Part of a small language model's weights.
Training: 154M tokens, 4284 steps.
Each number is 128 + 32 x the weight over the matrix's rms, rounded and kept within 0 to 255. Layers, rows and columns count from 0.

# layer 7 MLP up, 448x160, rms 0.327, rows 308-336, columns 80-159
[[118 148 181  62 103 185 122  98 124 104 150 141 130 122  45 137 100 153 135 132 114 170  99  98 130 123  78 118 109 116 106  91 123 100  63 153 157  90 151 138 158 173 168 110 113 166 108 172 142 149  87  78 143  87 142 128 161 127 119 130 125  98 187 117  90 100 142 106 161 166 137 140 117 127 156 100 121  88 126 140]
 [115 148 120 105  98 163 139  72 148  75 147 136 114 134 101 163 110 114 113  89 103 161 135  93  99 128 120 150 161 123 121 152 135 151 151 156  49 125 170 136 120 171 185 132  66  96 150 139 123 140 147 136 117 114 124 150 126  93 174 185 139 153  78 123 134 110 132 131 141 139 150 134 191 134 126  87 100 109 184 133]
 [154 126 102  87 141  84 134 103 168 115 140 122 173 131 114 152  92  64  94  82 126 129  94 133 121 113 117 181  90  65 140 130 177 135 104  85  80 110 108 112 119 123 141  97 135 160 113  77 107 150 128 148 120 111  74 107  98 109  71 146 163 124 102 140 110 123  52  88 120 113 152 101 117 136 127  95 157  88 121 129]
 [192 104 119 109 161 123  68 109 135 219 105 134 137 142 113 109 161 129 144 141 124 109  94 140 136 124 178 174 172 138  84 104 175 117 102  95  95 131 106 124 137 197  74 115 144 120 172 155 141 107 161 120 128 138 104 167 140 211 122 126 120 111 144 183 107 129 127 117 152 184 145 117 155 161  55 114 162  72 108 152]
 [221 139 100 104 143  95 123 150  87 163 107 169 154 151 149  71  92 166 156 133 111 135 123  96 120  97  47 142 111  76 110  97  50 104 173 143  87 137 124 101 148 127 124 113 117 102 151  71 164 135 106 127 151 140 156 119 145 108  92 131  90 115 113 128 141  85 153  76 118 155 145  86 101 140 103 191 146 150 173 124]
 [148 165 126 123 102 117  64 113 134  93 105 130 102 123 111 103 139 125  89 140 142  87 168  65 106 121 118 104 111 101 114  96  89 135 148 132 137  92 174 157 162 136 134  80 133  92 119 185 156 129 182 155 115 169 130  88  92 161 119 130 111  93 138 229 121 171 159 144 105 172 164 125 100 135  77 110 156 139 127 144]
 [129 119 131 136  84 111 136 117 126 109  95 104 148 136 112 134 106 126 129 101 139  69  95 104 129 133 144 116 153 136 126 177  82 163 189 118 101  72 168 130 104 146 140 112 107  73 163 132 170  82 118 109 150 145  73 126 132  91 108  91 113 151 116 140 138 132 159 131  98 141 109 127  93 104 158 131 118 111 133 133]
 [129 154 172 120 163 133  99 107 151 120 126 141 147 121 147 133 164 188 132 157 137 145 119 153 144 232 135 128 157  94 167 112 110 179 123  61 139 142 121 112 101 154 131 167 120 126 136 186 206  97  84 103 104 156 142 142  84 145 144 101 106 110  98 148  81 125 150 116 120  73 116  79 195  87  90 191 149 137  76 165]
 [ 53 165 140 110  99 154 198  72 157 141 153 113 143 108  61 162  94 127 119 112 136 106  74  93  85 109 136 123  95 142 136 137 107 166 222 138 134  93 116  58 110 120 120 102 153 160 121 187 146 141 126 143 112  86 156 148 131 153 192 149  89 142 154  82 145 151 104 128 111 105  96  92 103  99 143 102  74 139 148 115]
 [131 130 137  90 146 131  81  94 104 184 113 161 198 184 153 144  87 130 147 111 141 118 149 114  88 125  85  98 174 176 161  96  85 123 160 140 151 153 146 193 121 149 126 103  78 175 167 149 152 137  79 119 112 123  73 139 120 142 156 112 109 132  94 151 162  95 172  87 143  91 163 143 158 212 140 129 124 171 152 135]
 [ 86  96 103  86 130 110 140 111 130  99  85 167 175 114 177 133  92 148 162 114 118 117 169 137  88  92 129 102 131 161  98 118 158  97 124  98 187 107 137 155  48 104 142 129 104 181 196  57 101 194 139 128 116 109 148 164 126 116 172 129 106 133  52 184 142 171 116 108 122 144 117 171 109  93 104 133 145 160 161 156]
 [ 82 145 123  91 119 144 102 132 155 127 108 133 182 126 151 155  89 130 161 166 155 170  95 105 147 132 113 120 142 108 144 136 177 119 122 109  89 146 142 114 152 149 134 128 101 123 110 153 114 133 103  84 100 144 114 137 125 126 147 127 155  88 118 101 166 110 157  73 109 158 130 144 140 142 119  91 139 102 103 132]
 [129 151 125 103 114 103 141 109 133 150 133 110 116 144  89 131  79  79  78 141  91 174  49 112 175 191 142  85 120 131 136 143 148 155 177 107 123 135 124 118 146  91  98  58 129 168 165 149 134 163 137 113 136 127  87 157  92 143 131 177  35  75 133  70 100 135 116 117 151 137 181 164  79  84  93 141  92 141 142 158]
 [168  96 159 173 124 119 123 129 114 134 112 153 115 114  86 145 141 122 108 161 111 135 148 126 129 153 145 122 125 157 114 118  77  63  95 133 162 127 149 112 175 131 101  74  50 139  81 111 176 115 133  75 134  73  98 153 129  48 185 121 132 102 165 122 157 132 153 127 165 153 145 101 106 137  62  77 161 122  70 156]
 [109  98  99 203 116 127 158 128 103 116 108  96 119 118 151 129 121 145  78 128  85 144 127 136 160 136 135 138 152 106 150 139 149 201 148 114 159  89 152 151 137 127  98 122 187  72 189 163 138  44  97  91  70 111 197 177 104 100  66 141 137  72 123  77  89 139 102 118  95 144 116 108 145 144  94 146  90 181 176  58]
 [100  74 129 125 133 123 101 128 101 138 112 106 126 104 151  97 117 157 126 122 142 145 108 166 106 193 154 136 124  88 175 119 131 145 156 127  92  76 117 122 131 128 141 114  92 150 177  23 147 155 115 116 140 181 136 141 112  94 134 166 113 109 101 157  86 140  97 168 176 129 106 126 126 177 142 158 106 137 134 172]
 [102 110 108 164 123 107 150 149 105 104 150 100 169 103  68 103 129 133 107  68 129  96 127  99 138  98  96 144 136 108 182  97 139 154 130 126 134 110 123 127 126 128  89 105 143 126 141 180 157 149 148 106 101  84 184 130 129 134 123 129 142 125 162 143 169 125 127 140 142 140 144 150 105 132 129 171 143  80 166 130]
 [149  86 143  56 113 118  99 113 125 130 168 123 111 132  84 122 157 137 132 147 178  91 108 116 115 134 141 107 170 109 107 123 148 130 152  79 153 103  60 139 179  94 102 106 110 105 160 114 160 133 187 115 120 143 173 136 181 110 188 144 142 175 117  56 156 158 124  76 115 135  89 117 155 173 142 114 150 119 115 120]
 [116 124 102 167 144 135  58 121 164 149  15 130  85 109 144 146 135 117  98 119 140 178 152 130 176 151 146 105 137 154 150 120  90 105  78 120 114 141 134 119 109 170 119  91 120 146  83 138  98 111 138  98 126  74 144  74 102  81 103 165  55 166 137 142 105 203 175  64 139 155  77 139 128 131 174 157  77 132  73 134]
 [153 133  80 170  84 187 135 189 102 127 152  98 164 109 128 168 148  30 150 132 106 125 116  99 163 165 149 129 128  65 100  97  96  69  70 231  77 130 127 166 134 116 156 105  90 143 154 137  81 129  85 145 189 120 117  96 122 137 117 139 147 104 132 200 141  89 111 122 175 103 105 127 134  66 130 138 171 117 118 139]
 [129 118 124 103 117 141 170 174 114 125 128 113 144  70  52 223  46 140  91 147  79 103 127 144 198 139  72 142  96 102  53 123 109  60 138 130  96 128 161 142 117 136 185 161 120 153 142 145 137 135 148 151 113 132 133 118 170 157  87 145 173 175 113 158  88  72 110 127  82 180 141  76  85 132 135 116  81 121 135 114]
 [114 124 193  73 180 123 132 119 112 113 193  84 132  90 151 132  97  58 137 163 121 126 168 126 108 107 153  92 137 155  17 154  94 108  82 125 101 194  85 139 121 142 123 140 143  90 156 123  90  77  92 137 163 130  89 133  77 150 106 117 128 118 144 119 155 112 119 149 100 132 120 209  94  92  81 154 128  80  73 130]
 [ 54  79 142  94 169  98 151 119  78 137 106 113  47 181 108  92 128 120 158 116  74 169 117 117 113 147  67 109 128 139 126 155 164  88 112  97 167 156 168  74 110 132  90 237  86  50 137 150 126 104 117 149  86 137 196 148 221 192 111 116 120 120 147 106  94 145  67 126 143  35 122 186 118 130 155 121 172 169 173 164]
 [176 150 105 103 161 106 174  82 164 153 188 125  87 133 163 175 130 143 149 122 115 179 107 137 134  92  86 137 163 124 125 162 112 113  98 208  63 126 173  93  83 190  99 163  93 155 137 174 156  83 179 137 122  81 171 133 150 163 134  91 103 123 166 185 149 119 162 132 162  52 220 122 114  72  80 161  88 144 171 138]
 [171 168 140 156 117 149 154  56 156 141 144  79 118 129 126  95  92 128  63 131  99 122 154 250 141 107  92 147 138 149 170 130 100 133 106 152 118 185 101 130 108 194 130 102  70  95 139 132 100 135  65 161 154 163  91  80 123 134 136 129 158 109 153 130 104  81 127 104  83 173 166 112 114  84 137 145 115  92 115  90]
 [142  79 221 149 163 109  77 113  65 102 138  88 117  84 154 116 158 119  85 130 181 120 147  98 183 116 139 126 132 107 173 115 151  93 109 119 157 150 103  98 132  96 171 106 100 102 210 124 168 120 114 181 159 154 185 101 158 114  75 147  89 149 143 153 155 111 115 138 132  73 141 111 106 175 129 131 162 137 183 142]
 [ 73 155 114 205 125 130 113 122  68 126 146  58  60 177  82 170 162 182 120 138 146  90 162  44  97 101 163  96 103 132  88 114 221 146  80  56 179  91 135 101 126 202 105  70 191 192 157  61  98 164  94 102  81 140 126 111  93  80 147 136  93 154 173 159 149  94 128 150  78  94 124 132  97 147 136 176  58 109  68 118]
 [209  69 129 168  86 129 177 157 134 112 109 149 113 140 126 125 157 102 137 107 123 143 145 124 167 116 137 102 114 135 158 111 159 107  76  94 148 128 113 176 134 145  94  89  96 155  46  89 145 119 131 138 180 165 124 147 208 146 134 121 144 162 132 167 137 126  93 164  88  64  91  48 131  47 127 143 165 105 146 104]
 [ 90 159 140 176 124 147  96 126  86  97 115 112 116 111 197  94 120 192 114 123 131 134 151 168 125 150 140 181  97 161  91  81 150 107  81 135  86 109 184 118 131 118 115 149 102  94  74 119  79 109 110 132 171 123 104 121  70 152  98  89 113 164 105 206 141 120 137 100 134 109 110 129  87 154 153 142 138 215 119 113]]
# layer 7 MLP down (transposed), 448x160, rms 0.579, rows 308-335, columns 80-159
[[106  51 139 122 137 173 172 134 138 147 186 160 160 116  92 155  97 138 140  98 107 115 142  87 110 171 141 144 101 144 145 125 138 116  97 146 123 121 120 155 112 100  97 144 111 144 131 112 103 116 103  78 147  70 129  66 127 150 101 140 169 148 151 129 147 129  97  83 173  46 109 192  86 107 191 110 139 141 102 163]
 [196 198 129 101 134 147  81  73 142 113 139  61 118 141 103 142 124 135 170  62 112 146 103  96 186 129 112 144 138 111 138 188 147 136  82  88 139 118 103 105  89 146 133  79 121 128 112  87  96 147  51  94 143 158 100 152 155  86  92 136 150 163 142 115 105 111  82 121  29 103 138 130 159 145 108 194  84 125 101 120]
 [154 153 147 162 146 124 133 115 109 118 129 125 120  97  99 178 115 187  99 158 131 101  98 111 153 123  39 158 181  53 153 169 145 173 125 137 132 125 192 163 147 149 191  74 114 106 153 123 162 140 104  90 120 128 113 130  56 148 154 130 151 135 172 140 110 117 150 112 152 127 147 102 133 170  85  94  98  92 113 106]
 [110 143  94 132 130 162 109 103 149 125 128 116 132  78 107 131 124 128  97 117 104  88 164 145 108 136 167 169  74 115  92 146 125 107 144 158  92 128  90 179 178 165 111 126 150 139 158 125 136 171  84 100  70  85  86 149 112 102 163 120 135 127 160  95 138 121  95 103 161 158 177 172 139 145  95 135 228 133 106 136]
 [159 117 159 182  89  92 183 144 173  74 132  97 110 103 100 144 159 136 139 202 122 161 134  91  54  64 128 198  92 134 101 178 146 126 128 171  99 108 214 112  89  43 107 136  95 115 108 112 179 153 168 101 150 163  78 203 115  99 114  82 101 125 111 118 195 103 155 121 125  92 154  79 149 121 126 130 135 134 167 114]
 [130 168 132  73 116 132  64 123 205 171 167  92 160 138  96 107 156  92 133 142 118 139 164 187  87 114 131 153 141 114  75 111 152  77  91 136 133 158  95 108  98 139 101  92 131 178  66 178 195 162 108  99 119 148 120 137 159 138  99 132 110 164 140 109 180  93 119 124  95 110 126  78 149 117 129 191  93 104 110 128]
 [112 132 152 120 125  91 147 164 131 130 136 142 113 125 156 200 167 104 160 131 105 173 166 123  98 130 141 168 140 159 111 145  68  89  99 150 121 108 147 109 128 118 166  78 187  97 146 117 159 133 142 155 160 105 148  97 131  71 137 150 143 102 124 130 158 139 190 105 160 160 123 129 111  97 158 134  93  76 148 123]
 [155 120 139  77 125  75 138 187 132 110 103 145 176 142 128 115 125 108 173 182 114 238 179 114 184 173 138 122 119 146 132  49 105  87 138 176 137 178 178  91 118 106 154 182 126  97 106 122 120 111 149  89 153 112 117 145 152  86 105 103 151 180  94 188  79 127 175 137 107 119  79  76 182 137 158 118 114 148 139 148]
 [104 102 150 113 112 195 172 122 152 143 146 139 157  91 130 139 111 121  95 118 129  81  93 204 135 112 124 104 121  99 138 172  96 154  98 116 125 115 131  88  90  82 102 110 177 153  67 103 167 137 160 151 141 123 163 110 161  78  61 175 143 111 163  67 168 145 160 127 106 131 133 140 133 126 121  83  99 101 144 123]
 [135 106 141  70 121 159 210 154 147 121 150 110 157 107 109 163 150  83 134 145 146 165 145  98 108 130 120 121 130 200 137  73  92  71  74 137  77 120 153  72  83 163 133  67  66 173 112 171 167 142 109 114 129  59 104 135 130 151 138 107 156 133  80  72  61 130 143 157  90 125 104 131 118 114  74 149 131  85 143 152]
 [125 139 136 119 156 114 127 152  72 100 140 170 153 164 123 150 143 119 167  79 148 127 177 114 173 110 171 104 118 107 111  98 133 137 179 141 107 131 148 180 130 148 164  44  69 166 171 171  93 151 129 146 123 112 100 193 178 143 120  64  88 181 134 119  81 129 112  93 143 163 138 142 128 160  98 137  94  97 155  94]
 [129 113 118 158 175 144  87  66 146 126 101 131 152 127 121 113 111 139 151 108 129 164 162 122 111 147 131  64 102 109 105 124 140 127 126 114 134  87 117 140 140 122 146 136 112 151 161 107 135 138  88 146 129 114 140  95 131 146 200 160 116 104  88 112 125 153 162 119 112 116 123 119 125 146 134 100 120 142 124 144]
 [128 101 148 171 113 161 122 107 151 134  53 195 134 133 116 126 118 125  73 152 157 120 125  71 126 138 129 162 168 144  82 113  93  90 102  84 139 147  93  91 138 104  92 110 119 168 152 219 149 136 171 112 140  86 112 130 115 156 102 139 119 137 160 131 107 157 104 155  96 126 125 147  69 112 110 135  61 161 114 120]
 [112 143 141 167  83  86  95 129 151  95  37 152  77 126  94  75  90 137  91 155 142 180  70 156 136  78 136 147 170 123 103 133  66 154  99  72 138  68 159 102 187 195 113 173 127 183 112  90 141 112  91 103 108 162 176 101  76  85  78 152 177 133 148 108 121  88 111 149 193 142 118 142  96 145 128 163  74 135 183 144]
 [101 106 104 113  66  81 135 123 157 126 137 170 197 125 147 105  93  93 102 115 135 162 145 103 124 107 112 125 130 113 187  93 119 171  49 122 147 119 131 135 101 149 104 129 161  90 141 139 122 100 151  92  93 144 156 120 106 151 122 100 161 125 117 135 158 123 151 120 135 127 166  56 134 195 146 111  91 156 155 100]
 [ 80 159 107 106 163  61 115 115 133  90 122 140 112 113 132 165 241 134 104 119 148 145 179 150 149 114 115 110 121 141 107  99 170 157 137 110 116  91 141 112 125  99 125 141  81 122 123 152 118 130 165 137 128 109  98 146  93 124  68  90 119 126 130 175 115 130 126 149  81  92 133 176 136 116 107  81 114 115 144 130]
 [166 131  64 133 116 175 128 142 107  98 131 150 159  97 136 157 131 141 100 147  93 100 131 110 220 123 110 134 130 151 147  97 124 173 125 126  76 152 121 138 164 143 133 129 126 116 123 146 103 152 156  90 123 133 110 138  64 140 132 123  92 149  96  50 131  91 127 100  91 134 133 144 135 120 150 128 118 139 115 108]
 [110 191  97 123 132 143 141  95 124 119 128  95  93 108 113 120 109 113 163  99 127  94 127 106 184 141 125  90 134 118 143 131  33 160 126 154  93 109 116 175 178 180  93  93 111 109 131 104 138 131 154 126 129 116 110 158 142 126 160  85 178 138 124 114  83  80  80 147 130 139  82 152 123 140 109 130 139  90 145 152]
 [113 137 133 176  97 145 159 127 121 153  62 159 132 130 132  99 143 139 153 110 134  96 153 179 145 151 125 108 117 161 219  99 115 104 115 142 167 109 139  72 131 119 128 164 102 152  69 226  90 148 128  86 228 114 146 132 118 141 139 111 123 116 185 129 105 144 165  95 169 120 105 122 182 136 112 110 100  96 120 118]
 [150 191 112  97 153  93 152  95 118 105 160 127 144  94 156 124 153 133 109 107 140 138 152  44 105  85 139 108 181 145  98 148 101 125  82 120 204 128 111 137 125 158  95  98 111  85 108 135 126 123 146 133 103 156 155 133 153 127  78  68 130 119 120 170 136 139 161 172  62 126 139 116 151 132 115 104 115 134 108 122]
 [ 55 164 170  60 122  76 142 191 110 153 166 150 121 161  79 143 121 123 105 137 173  85 181 111  77  93 133 157 102 121 109 149  34  75 176 105  76 119 120 125 198 132 146  99 112 126 213 131 129 170  82 108 139 166 108 115 148 136 143 143 232 196 104 142 101 136 134 105 169 132 169 174  90 198 123 151 128  75 115  69]
 [168 131 116 126 148 147 194 124 168  91 186 181  62 121 158 131 202  96 152 113  85 146 149 114  94  93  81 174 166  83 155 181 125 180 162 103  87 118 103  92  60 122 130 158 105  67 161 164 114  56 178 204 154  74 127 114 104  92  97 147 179  58 108 171  48 113  92 186 115 183 179 108  69 124 141 103 129  96 156  65]
 [101 159 143 107  79 136 150  93 126 158  78  95 135 177 134 110 105 152 180 127 100 112 148 135  42 186 142 132 104 117  75 133  94 138 109 126 166 171 108 150  36 105  96  80  35 124 112 145 119 133 127 118 155  78 122 158 113 133  26 126 153 145 121 172  95 111  74  62 117  62 102 122 195 146 140  84 106 124 123  61]
 [ 96 107 112  99  82 177 146 118 130 125 102 121 118  97 148 143 127 181 159  38 131 123  68 146 107 109 110 130 106 120  84  99 119  85 112 163 127  91 112 107  82 117 122 115 136 162 110 116 160 128  32  95 126 188 122 119 131 156 134 163 158 111 157 148 162  80 142  81 125 137 148 153 124  78 187 155 151 105 124 118]
 [134 179 162 105 131 120 132 132 104 179 138 161 140 163 109  51 136  81 174 135 200  42 106 129 102 136 128 118  71 167 120 187 166 160  96 105  78 150 170 164 100 127 111 116 165 160 159 178  76 140 121  94 118 168 103 127 118 138 104  81 133  94 122 152 113 155  91 103 157 151 143 106 132 120  89 113  93 162 135 145]
 [ 84 123 123 145 114  75 136 138  79 120 126 109 120 114 156 127 116 142 109 130  57 113 192  97  72 101 138 155 102 102 101 165 125 105  75  81 108 110 174 157 158 185 166 164 125 153  57 150 178 121 156 135 113  60 120  72 124 165 111 173  93 118 126  85 134  82 134 167 156  36 105 165 157  96 141 146 131 153 106 144]
 [177  62  67 159  74 106 181 190 135 148 132 186 131 117  77 136  85  94  81 128 110 139 146 124  97  98  85 127  72 142 150 137 170 114 121  82 164 100 146 103 138 154 152 164 114  98 113 164  79 132 157 130 164 152 164 114 105 185 162 137 166 157 127 107 175 106  89 107 145  99 128  65 132 130  97 140 144 112 178 164]
 [157 131 138 101 187 118 181 206 145 165  94 115 100 133 130  97 169 147 135 135  86 208 161 142  34  98 100  70 165 118 123 115  98  70 149 103 150 143 151 160 149 145 158 137  93  78 125  83 158  89 126 110 128 108 101 110 161  90 179 104 173 141  59 152 145 101 112 144 180 126 118  94 116 134 119 114 146 106 163  97]]
# layer 7 MLP gate, 448x160, rms 0.338, rows 309-336, columns 80-159
[[148  91 102 151 107 100 162 128 176 136  58 112  92 126 198 131 134 106  80 137 152 126 161 187 115  50 220 117 113 112 152 145 115 186 171  71 121 150 170  80 143 118 141 156 121 188 100 169  76 131 151 141 163 193 158 135 103 115  94 150 115 197 138 128 163 173 124 164 161 169 115 128 150 139 136 120 135 112 190 131]
 [ 57  42 143 107  78 116 161 146 163 139  89 169 134 158 124  70 116 144  78 106 123 138 102 108 169 103 102 112 139 153 113 142  46 135  88 120 119 135 144 153 134 163 118 177 132 125 170 111 115 123 132  93 120 144 152 165 136  81 157 149  83  75 186 131 149  94 160 106 161 109  86 139 143 108 147 109 175 157 119 122]
 [150 168 134 130 116 191 137  71 108 219 108 120 129 127  95 131 157 135 100 157 160  86  88 120 115 180 155  62 129 186 150  92 196 120 132 142 117 101 116 140 163 128 118 102 127 182 148 152 120 185  64 117  87 108 124  89 129 148 133 118 160 145 116 141 105 106  98 139  58 137 177 112 115 163 111 148 161  59  93 170]
 [ 91 126  76 137  54 187  90 129 136  87 145 132 154 154 170 144 148 132 107 109 109  66  93 173  80 143 121 102 129 166 127 123 159 118  27 131 102 123 170 138 145 136 165 115 147 122 117  64 110 155 104 166  92  83  87 103 145  83 140 147 162 163 155 166 184  93 135 106  64  80 199 104 177 116 127 142 118  77 149 100]
 [208 105 145 162 199 121 105 136  88  86 127  80 124 164 101 139 121 157 154  79 104 100 121 142 104 216 125  83 139 173 115  80  86 164 124 117 132 215 121 108 126 115 159 111  98  97 174 111  82  91 148 160  90 104 116 120  97 122 181 167 114 124 129 180 124  83  86 135 118 142 169 162 149 124 148 122  95 107 159 174]
 [ 86 127 128  97 155 135 105 107 116 112 125 137 156 119 111 172 115  85  90 111 130  92  97  94 158 180  50 105 104 177 130 111 183 112 133 106 156 156 119 108 152 166 134 114 150 132 145 133 132 156  93 176 131 119 121 114 143 111 138 118 102  89 157 173 157 146 113 107 149 139 116 155 127 152  39  59 147 176  69 146]
 [139 124  96 122 129 130 135 128 157 135  96 125 162 116 156 134 200 146 103 154 111 208 104 165 107 101 117 112 167 109 131 106 137 129 110 211 193 105 128 158 140 118 124 105 108 140 140 182 124 167 203 155 141 128 132  77 104 168 139  94 128 122 109 119 178 146 169 146 146 167 124 142  86 119 163 128 180 110 128 212]
 [218 164 129 127 156  98  93 173 177  92 124 130 138 137  55 160 102 155 127 111 110 141  93 110 136 112 150  98 142 134 148 116 115 163 109 130 159 121  98 158  80 125 164 145  94  97 153 147 167 203  64  93 122 112  98  81 109 187 158 110 144 144 176 180 140 128  99  42 108 112 173 121 110 118  69 134 110 143 130  93]
 [147 108  82 105  98 126 149 162 172  71 117 147 106  87 130 132 104  38 124  77  95 126 129  99 197  99 103 100  93 104 150 116 104 124  96 104 124 163 169  76 132 124 113  85 113 122 206 195 124 120 187 154 124 129 154 177 169 140  99 123 108 110 138  93 101 143 135 113 141 180 155  79 137 142 130 152  88 162 116 163]
 [ 94 150 152 133  89 153  93  94 167 136 175  74 151 128 124 138 180 132 158 130 111 100  81  83 122 146 107 148 138 148 137 120 153 118 141  91 129  84  99  82 155 114 175 194 112 116  65 128  75 122 131 153 118 135 106  81 151  88 111 109 172 158  91  76 107 124 144 116 140 138 114 186 111 129 188 152 174 110 137  55]
 [119 152 125  59 130 155 107  93 170 108 104 123 214  90 192 112  82 168 125 125 195 162 124  85 138 107  89 125 166 121 145 100 135 118 149 159  49 166 173 106 177 172  97  57 139  96 107 158 121 136  95  96  90 177  96 146 126  85 156  87 147 127  83 159 178  89 147 117  78 112 137 162 113  97 145  97 115 102 117  93]
 [101 113 166 107 102 114  86 122 133 145 112  91 144 119  89 142 150 108 170 137  90 147 175 123 130 121 123 116 135 101 162 145 136 147  80 152 109 132  90 128 144 200 155  91 166 150 148 154  71 122 124 119 216 131 143 119  95  86 110 146 166 109 112 145 144 176 173 104 170 133 106 153 144 120 158 113 120  93  80  92]
 [150 145 133 106 104  87 138 167 139 140 134 165 123  74 123 187 101 168 135  78 113 125 148 137 130  92 151  86 147 114 126  90 135 102 130  88 173 113 153 167 125 157 172 135 103 168 119 149 136 129  74 163  96 220 116 192 118 124 138  84 124 147 121 173 136 124 153  56 104 143 143 116 113 100 126 141  99  58 147  95]
 [115  99 118 125 167 139 115 103 152 102 128 128  92  81  71 106 172 129 160 139 109 139 128 110 144 158 109  65  56 208 126 134 105 127 154 127 110 161 159 125 143 147 182 132  48 153 167 134 126 131 114 110 122 140 124 139 162 150 155 180 137 142 163 150  81 151 133 113 131 136 145 145 169 110 182 124 102 120 111 109]
 [141 178 150 144  80  86  92 126 122 125 113  85 148 118 122 140 130 172 128 128 151  92 137  95 154 120  89 119  87 125 120 119  93  95  51 106 205 149 117 130 181 138  91 140 193  88  91 147  84 151 106 151 100 155 157 149  88 123  67 116 126 109 150 112  96  98  99 130 157 108 151 162 108 104 138  86 129 137 135 102]
 [201 135  69 133 120 152 131 141 123 102 176  92 120  95 175 135 101 150 145  58 100 117  82 139 182 101 151 121 160 129 120 118 174  94 167 116  90 126  61 141 154  50 165 189 144  76 108  96 127 103 102 156 130 140 117 162 122 110  88  98 141 148  70 108  98 156 112  85 143 129 161 128 122 133 107 122 139 135  26  77]
 [128 187 116 203 128 142 173 174 106 124  79 114 146 129 123 108  81 100  75 155  95 150 154 172 172 112 104 169 113 152 145 119 124 114  69 158 131 134 130 123  64 110 126 154 156  55 151 140 110 125  76 145 118  98  77 119  83 120  86 115  96  82 147 169  83 120 152 137 142 104 124 171 140 116 109 133  68 192 134 157]
 [140 135 134 124 111  83 125 128 125 106 120 177 194 124 108 170 166 134 140 140  98 146 135  57  91 107 182 164 133 121  52 162 141  92 199 214  99 130 158 161 172  79 173 105 143 141 151  78 112 105 165 163  66 139 108 119 107 114 143 107 129 123 142 114 146  59 153 120 127 162 203 109  70 169 105  84 117 101 129 133]
 [113 113 102  98  91 116 116 206 211 166 160 122  97 106 105 138  85 107 126 105 124 144 145 134 145 107 117 108 103 112 110 146  71 176 188 120  65 119 110 148  92 121 134 119  66 149 105 151 182 124  67  91  85  62 111 127 138  86 109 147 130 159 115 123 109 137  86 113 178 203 114 106 129 118 155  51 109 142 151 199]
 [123  80  92 129  87 105 185 182  95 148 145 110 148 121  89 173 124 152  98 159 125 106 155  86 114  76 122 178 124 143  57 209  97 121 143 117  72  97 161 122 109 146 157 188 128  75 158 120 123 175 160 179 137 113 101  85  95  47 127 100 192 141 117 153 113 122 135 152  92 183 105 140  78 144 150  93  81 126  91 101]
 [193 142 138 177 129 136 117  92 148 143 179  93 149 137 157 137 116 122  58 144 133 125 190 156 134 156 117 160 113  74 118 199 159 118  68 136 155 148 110 153 124  99 103  51 148 102 122 124 118 113 145 125  72  78  99 131 165 151  86  77 168 162 169  94  34 101  93 171 131 125  80 191 131 156 104 141 190 105 125 107]
 [111 177 125 155 139 132 180 189 144 112  65 146 136  72 104 179 114 156 125  97 135 121 131   0 123  81 169 110 167 132 185 106  97 127 116 105 112  81 206 157 129 194 154  14 153 150  85 157 115 112 106 143 132 219  99 200 107 117 155 138 139 141 123 145 139 152 157 204 128 160  95 171 162 136 157 168 118  98  82 214]
 [ 95 114 159 105 101 167  84 166 106 113 123  99 105 113  77  80 106 115  54 161 127  81 152 164 165 123 167 119 118 180 166 105 129 126  97  88 181 153  65 118 167 142 139 118 103  84  79 110 114 108 159 142 128 145  95 142 160 118 199 139 158 138 129  77  85 124 122 165 101 144  51 106 149 157 118  62 104 133 103 116]
 [153  69 126 153  95 149 171 127 124 146 130  95 107 168 140 167 194 109 128 115 124 108 135  66 108 103  64  75 114 176 108 115 132 109 112 153 151 141 106 108 122  78 135  83 132 121 188 192 112 102  76 147 150 137 145  79  88 177 167 171 190 131 149 173 143 127 103 110  99 137 152 104  64 134 133 140  58 116 122 113]
 [123  97 110 124 129  89 137 196 155 162 130 134 164 122 190 178 127 127 124 100 145 115  62 116 163  81 156 160 167 120 172 103 119 105 123 146  84 135  84 127  91  20 172 148 109 116 234 114  85 149 140 123 131  92 152 138 127 135  67 125  78  85 108 116 136 141  25  97 143 201 121 101 178 110 110 159 137 103 122 125]
 [ 95 150 156  82 138 134  51  73 177  70 182 118 103 124 189 135 129 143 158 102 122 172 133  97 171 108 136  92 145 128 119 109 144 113 139 136 152  94 141 131 122 167 166 168 119 167 146 118  88 243  71  84 124 114 145 107 182  69 189  86 142 102 107 160 137 216 121 156 129 125 163 194 135 118 119 142  93 126 139 109]
 [161 150 127  62 145  88 129 111 131 195 124 207 101 189 121 173 128 120  83 139 139 137 118 121 111 106  88 113 129 154 129  93  75 131 102 134 156 134 101 115 182 152  96  95 130 123 113 132 151 151 163 175 122 128 172 162  86 106 132 158 101 169 141 131 161 116 107 128 147 143 119 102 140 163 136  67 128 111 117 149]
 [159  64 138 115 139 111 133 106 146 127  85  97 131 128 121 141  93  77  83 106 125 142  70 136 129  96 107 168  99  87 139 124  71 207 168 112 118 172 125 173 144 105 137  62 164 174 129  44 132  97 126 155 104  94 123 145 135 119 129 124 125  83 117 159 139  59 108 107 122 117 155 196 154  81 167 143 117 100 161 183]]